config.toml
n_kv_head = 8
vocab_size = 2048
norm_place = "pre"
positions = "rope"
bias = "none"
optimizer = "adamw"
decay_fraction = 0.258
decay_shape = "linear"
doc_mask = true
train_tokens = 188700000
steps = 11518
dataset = "wikipedia_en"
Each number is 500 + 50 x the weight over its row's rms, rounded and kept within 0 to 999. Layers, rows and columns count from 0. Numbers have three digits each. The size before them is the row's rms in percent of the matrix's.

# layer 5 MLP gate, 704x256, rms 0.0644, rows 383-399, columns 0-127
099:574465507531524464519478455508562499478488490425531452518524552595516429556500487497526555561546509492486564546438470488513454500482575540398450587594444516594512477463530478450547416520542555456498510575592594517500438555533509479463414561475408532561617430474434445509471511480564482605502465599488421467472491497449526519494499530466422462578441475475566562446520521549462565571573
105:483536584506596525549472440540470513459542462446599437466479478470583486447483444455522536504507458552555528495511434570444446538502465458421492481540491471513486472543570548475498484423436464502516513529509496494577419556503552482514384375532533483487553497595509515427453504522534511550485438493416492405495548514520426516570494480540590526490509510454520567506518547476559626478541
097:562493465424474504445380521543547463549388514397495647506525488439546505480471430553494448534559572518548500466443513525460428503491542542518558536560498544449523485584513472463533466450464488521493509483408544546506591506496512526511432604558477504506443458511584391591542491404512581474529497492506463512458534441476457488457420530469464530532483458544520517537487447458502487498525
099:527467573537525395533486469569536539401547596444574460443462442478498492533434527497418449533457493560494480423478557577397470454525537540503420407414492530510451470460547511450529552450442586468520550543502484445500526603471478481520470493512446522445468606468519547495500489470476501565551530558517529573480506408473478566440462511488489474533541407464484470522486447502366534440540
094:562524498566554529586582521571498450492525495484530452474530472496456461543522507523459415428509541630488549602435482462492511483558534515435443479495452511482486487574572480545580511490452509481470524456536558461524453573555576485550428510468453591478483508398523482634491571477455480523421490485500579507459415577526642401357525466477515521440462522498515512504495502552588531488459
101:543396490464509520486563542528515459638496474450467530577534526569536531461436428482509464530501490532499607456456492510499514561399549436453513531502593522482455542474485469401514458402434462499552568460522444525569589495499429484567532473560567509467626511498519498501544467492514563356384475420466502531567438513537577472426462550486548470389438456404537496558449465623530484509552
110:586455501511458482524496505589537523427331484524523453509440520519544476502394469527564525616357461616476503432498488575465479499503448516514546434478581461553432546556495478510457515508513505510548531502436507473533519473456574448452521620530491529408544550522514488505468406417509486549455507459628466595530513501419536512563452397506538436483432409584433518467482542486418409501480
100:574562505511529461594549527586378471530494470536572528526493511502415545440523507586598512556456520518563535482548518454533452535473412494425516603505476469472477425464422557483577483501514503516496514659496494439546433505513465411504463494461612458519546544422445452506508431469461411505575516610538433567498585450470528502517437427537488544435518513467506413549477458491500492459512
086:491526529459429511497504495497477525572452486423530592529504544449547567541529433474483489506544484559464481521416386485498505468488539491488426420474566654454541464408559466574554500458526536526585532446518522380487474481486474517462562471493620523520489463570550524466533456533435559506502410529381513473501504581431516517489540534523604487554466515550512498420463504567495494506524
100:481572640434605441483603447545571584570543479467470536598537548458552572480517519444456496550454511488526408492519489408511466555454460483455515491540473561499500434514543498521471570477492515472452497574549493493532614522465514519489557519504432592489568447416498536402502479442519511456416573488475474556461530565501561445521492462411524514470500506473456502449583447508458481467467
101:502457461572564545477520474564424426507533463539480550515498567449536501537438462478529442505491473524441583524425497561370556438489525509446500502443489575549537605554440478443578495488468477533535515502455508489572597612502512458481337550435426506638481383467417413457460561520589550490512539520486442483387429498476573452423459475482575555447564536498590553506465398558592634503469
096:489419525530492438592557510538504471504456471477495448466473450620487586551437468519511561531466466501530566530459428579464524485580418362448493490461440544494504475514452545562511504450467501520520475527511470388541406484434537542506447479471548403487485514482554469505525430463436431491506538535530496543480488524547406533432460489489458411515447453469468568462448481532538514387466
101:518387411581500538538490527581506567498440499529489491390507500479545542487511472554575485597534563602585508510515446539457445449545440587460573472378535536451476518537489544457395454468361573458504459488464502516572494490515636498614563489488481471530477485510531523595460564490461494541459583524551547452506440507526540564521421403482512490497492446466433446507460434458522509436515
097:573589465547495538555531544570444441338434532476477556520648514463469524484483571491489503441480581461578503505508517488495459460570525590523527541419471415568507513471538500457374504483498473466409453519471554565577462509502530459406489528472493475519516532390492501399439579436399456442496543546503471474487402509497613424471516491498426494549425460545524482479427423536565464535485
096:636398651533484624538546470500426454578465520528566454438516519447564492523493499469513501523538496470558543431400484410582517591497534566434525576529521587415579417520519544539517503541481507532412527572510492506570447503437541509587470516489531491523544454536518446459474537545512454455544507458459494438459527443438459506443443468457443502438386419521572551485543512472491597412609
095:472520475492511539484483442443504469463446509525528513478549474495553481535418564565525556495566598445515452466535535468428544444493531504506520522541522394547482610598371496438549492458434500503508459494546519465477396511470486453519483498455434524463523498487520456480446450532576467508471535492561443450566538455506414461471494440579552458531522538491501511584548530567477508483489
109:477549462594473430543539473596501520362474487431481506376475558559520465461547471518463467553491516458497502547489499574501493500553420503385538469460547516500486525490497496374509389412572481469456460558471513495551454553545554511486551536531504544543547490603497526475544545490502486476508448557541509482423484457494529470573442478552437582416454455517509540508531431362375552516531
# layer 5 MLP up, 704x256, rms 0.0607, rows 383-399, columns 0-127
102:416567413445472495497484541423493512479516537494471492690381507553484476474545454505510460468472527467497483520564541495517522471551465600488469495544430545523544558486512496420460544460497487512509462519468565436515517475549492536505556457518482511509553491468443492450531520545497477496450448461502503479400439548438577506458479488468408505548446476498546577595490527458393565440401
104:436429512534517541486564470509445410636471454493524500506580476567570429425442456514602554503580450568527515496501473457562510488392503475506543492551491578522527508478608543572498577466492508434465592552473470441457540544517483460489533489409384491442572486414421545557526527513549552409494528455496540469502436534479517475415512500490550545511417480636538519420488435516540498489522
097:493480488507477527460527508583485510574491583389498553569431533461526532531527504464554529556597460491534560508402476593466482458487444468461466487403490429510543531459472467515517563486540526477563489474573513416382507471584475531504491453549588496466451419584474519528446504451571513524514499501464464498449521471481469609399545487560472538538477551536516483578558556498531494443507
099:504493493686565516447480440505501517529524466427504555401518527457524494509519487474468429564548491476498568447502506528491474496517552536421458584518539526477476499441555528474477477516566538507489383478514537462504525455485468502514513422544506510493529477538505474449464471493491455488514548513487483414424500419473535425554487489503485487507547526469523591508445449486458459425514
093:496596505541458499467401479507438528460485563482402379451522512484410534468479460564487417476439514443467421499458533480429598438470538539461539508515472467519518465491485427445525570478500537546450488546473511489587429450400459590572537359477594501525483507490453552546453454495459490539456506488408497569583502400517456452540420559452424501596535499528557607472415408569451429447467
102:544482512593442532496508494527521462443512501431541502536494627553461524444518507518563545456469490539520498548611442512447494560378473548499513594533435508470511500574472496494539455503453482594599456544495501548534517512524455476526526462608509508496524600390514398458491521565444500633530544411512623393556407375553483538494480447521466441511489513458533497495460520425490458462597
103:598493476506509498525535521474552580506588598540499517494457518455498522478492485452501468430550474552540444535485464511518449538531563511470487425491550492526602470540487442560430481549549574516432476533555620423523452529437478582548592480412429478436517562531516440513534567519570530564408571494513488494524492528439460507422489439557526525523458503448583395595458466474458515500413
101:496591486485537559526425556509452455445459440496479432445545510468497463369507455594477535530474593515405522522475515505533479452512477403480484508499489390470512484482514475424507517544417521436605490564480396479402469467459472498622514529468524484561507394501549485593510508500465390442486470576430460536558644587519627490481570542475425556466502480526460547433490499482462572499535
096:469537435515449496490483466603421548490462385457452472460487482594537485539583437462544608480530525585549479582470425521459496516561471544469542512448572527508517434430519540569446403392528463526468397517517527410583385456465535559407572522435509513549473561561496535493521488643489480476441429555531509591501488538495442502467518461502585514493562511496555514569502535477456554558502
096:433415538495492563501525462424493505532498508522524455460568514429465502428452528526500473480512487478515518522452475539477454521495511551452370490510496555595581452568539468504561531543417617510512465463490490531522515525523434554528534459562425466474386512485437538537516452516450460479474461539523429473501472541529430487476511501530468431589483430539485465531587489454498514453531
102:571580534512441483544537508548470548428543556461469486448594556486500502570481569575500518590498525583477450467480470511484532558562563463538446430547504441419443517431461471483413608542528522486409457493455571489494426389540490511576584505540525534477507513451398535555482358484408542575524496387498474570555567517561443439509439474457452508502342471552472492494479509500508444441438
102:411509456489465558572495562457545489417495466459510487545440500494511529440411610478521521489468556530443616447493584414494505516481416487505431507478468555511443404504519534470488551461431544449538510549494531511462402550568568466487493503499491448440448430475517524453515461542408367582570514493492512513420423516610518430447548520436458508505487524469524498488491367483527484370575
099:500619467447530565449466562507424459500560458463539514473507564562440528472526506528466489480505458472485450464516496555418489559448454446452468595539555529570444373592536477561505588453466462492536637460459518486502523511526564627488495488546432486440527502592483521463565461482410484530422566478480466525458455449486461510534493545535588416570454505565539501451501555548452522441505
099:515556461546470461446409568497528490555510427462476565486485476547512557497469472587421550559543435398441533471499612444486498502467506521485558565490568511554462461501405582488451507441548532557572543484452537538442423581501457598539532428487471535515434493486527456523477591563465488471539499640438518470476458541478573476464521520499559542550553429553544605486472467531465514557514
097:458487465424531536543524524565403438476417454543466507419509525423470505496479471464526587506506382548552503481481529518552454581497467487412477585609456598453572453511500556520646460499454519504446467533507497523476510499593435496500532568559483549414490510587405553414546507458446547535445540418528542498428491556474499443464521484561498422474389599493497539456483458570453480442522
100:473533518499480428509425604496557517479508566552537558536501414509483470587355532486444527489479525516422482516514428476466521511563530446487466514553515515430442492449421533440491513531452418562474457508580506425495438476426500552427529477505556515562530462533510505580483493503615440448553407544478472608530481393392444479524497469540523526465503537519554486566482515518432560513521
102:498459438501440561540511518427562424480452557415524506507454497421499550537479523440519475462515435562570454511533371500430472472440591501482472515534456468514404471522558499506414535398457454549524597401485480380474440506488607588485450566525425532538480502575489532459490513528495451477531426401459488405520453481487481412433518600526569546503503531458528494509493536543510468523444
# layer 5 MLP down (transposed), 704x256, rms 0.0584, rows 383-399, columns 0-127
100:464485504486496480474518541493548448483457494485513472506454395491517570500576546526546447519418428615413462539536470420494445579484507563480555493490537549560455554466478594510489478444531493416522487535475528473542541515545533511485462496532491514444394481573505542562466571525501431503585447449553522484461475554541546563487435481392599509568546547409525487580495490467604604527459
103:478510414463560430553509448467519499501477522498531539421518541471426387509412507358509412466463431575432465553455518452538313444500543472479477502491516570532585514506402440511484480420530475475427504408440508467524478487464588501502559462533519471602438466450553522490609519473495521553547486517499486508488387475473444509512521594488523538502506569638536452494472443497435456398474
099:488559568455504505414447513530471566587579417552479620481485495460500606463527497475540427476563529493532455418581482545503543565682545506574481495587479536561431413538586457576531478443456472556556518503506481557482514491506456488459482551513520429496507516415496447514471510524520499495510504490546465523477473556528572449560497435415522523548464444448499485393501539573479455492510
099:510583464481519470564522527464538484531511470484468481439387520515529512558492456474483489463436594499488484539541519469519610549469549506472542541588441520599568498452412555544456454429473448490569541529487504509456521529487461567484425526482441423493509528480504524486467518547558439490608587471556533500507341563453541465370483484439550536465462473504487441474506460585512613525464
096:542444492509541454505580460479481527502527567585556469550503415501571513512486434522472474574450486486545564592533482491506560504573524463520496480535497498542556466564504632490558530478481495472506464539409553468504537478572486456465546464537505547392486528492493504520485526466467522535525540537480496376501482473440564432485564509572472530542511499536369404451440529469474565551422
102:587472470559444537439514468460566582366557477488480425597591476469523494537573356537500556495428538397475535437545555497569539506578501504411512557490482570489488541538428446505501561526539521508440429542579490463495488565460459566496426477510497541560535506622451407485456422557479477493449508530482448468522516482551533467546505571574474493433473463571499518447550510457437522467541
102:463441549535533518471507518491566509438412541478542497487467523479431456477559549528461450537555451545525492543555536477506444409470499591595382555509569501481560440568554525451558508481486569523578509420583437510582483479532450430421565602574436435387482546520495550524474509515438472475512419501492510439451466504492464527521527528531527458496573593501505383453459548518489531499510
102:509482521454444492533519462484435405490546525520492474517479495479499508495506552441457521497547425561551417413497490516513449426521522503459464418535529421460488514417505523475442471499484526512471546531536541373491627553547483499580477479481478461604443587581530561397584405492513481527471520396487471495522498526486496576511511499522479374489486479555587534530489509440509529405479
094:436477584560437453540539495424431477479535543583490480487524615514518547539463517530479507412515575586452520496504566440528481535451518555498453464482593539463499521547448484479514444532498475457413497550564535623578488456460525476539455535557556418565487472485527432557564504500454529488516546535448544476555521563398507490517477508498540540508491471479503456529432425530510536504504
099:528518521508491503485599435487475582497472460530567501475484562527523433474444630543586533543497475516525533464564442573502572462435496462506496482567495505489580479488469535525503511618584539562502527454451474538485528459551499570510523468505465528536528571498523526472521389511533545532502406504494443458584424464538492532518523524545540491505512522531571401515472547486526435460494
099:498519458500465536471558475544440512525509521361402498513476584580458447581552569523541545489468509488481482433481476548510484505512628461533476468532503486545561510518552499443416542531531470572480517471459585568463520567532460478455617540539450538603507452421357513380438486449511579599571513510490427447528424441529431519480431504524526480517514418429526517522466463520513612573480
100:569409510497540485536476588464414492514423529587653555522521497545528485473508487447432520510438575530450444579525520614530557493568504453586518500564465538531485509474596526498490467623410595504481450523468453508476464516512529449503516455366471507509525543553526559452474486531508453496491400488444518523567590530577575479588509394584497452494516467465526460466544600428509544487603
098:519418469547517480475495459491612488536480568511468467474442547530463535540422529435479552484498531483528462538550562453433488539500475494536433457435555512428471485503490516505495556498529515461475549549581521498443506451531502527567483577467410465499551450439503459487388514489510550613540416511439394400485553538432533386524430499526558554542511495509474544524489497581521399412480
099:468506556452429496451544554532418532466601425568532480440528464403473473500518488529523514498601547433529552498496455549506511484558519472524458508495507554508513504540615469556491486498548448459481467495523496471469579498630428493466492495538512455555534425495543534559518423429546400491582549473531520554571519501622496500509410432520550425496561524543465564484480487479428407564520
096:480516499467469420536572500534498452510496459630391481457507534536542452456535542430534581463535531540590546456489538557528486467456538484504507444498508411499483578643526463509400487494471515452482497545486510521464596428536552314526576387474546487519418460504477558522529521550483479460473536628549405518496528502568459509519494459496497529534541497435558571530416537513418432509556
101:526441444440398504452533423616442591528516431418501529531491524462511527536459541479524529510475386449414473425415524579468470493521462452522573486474480504484458511530445491467550486537563588533485588439557432433523511488548540554496466492473422437426509469450405550431528483543492561492505509553470449420489423494508422524539529512579554590484461497538493539532469545474414581484548
103:556558543423496621406516525514415518534488464492478565450419471473470533464487561575532426484548512549499511425547560515552401567532489435504476442494531429531565553497458504518433606495525460481506504472460598528468511544499548447576494518515580431451467492636463523515516459443467476566426401559538468525564468509520449473486501535531489562506415542567450554498414584567522510474500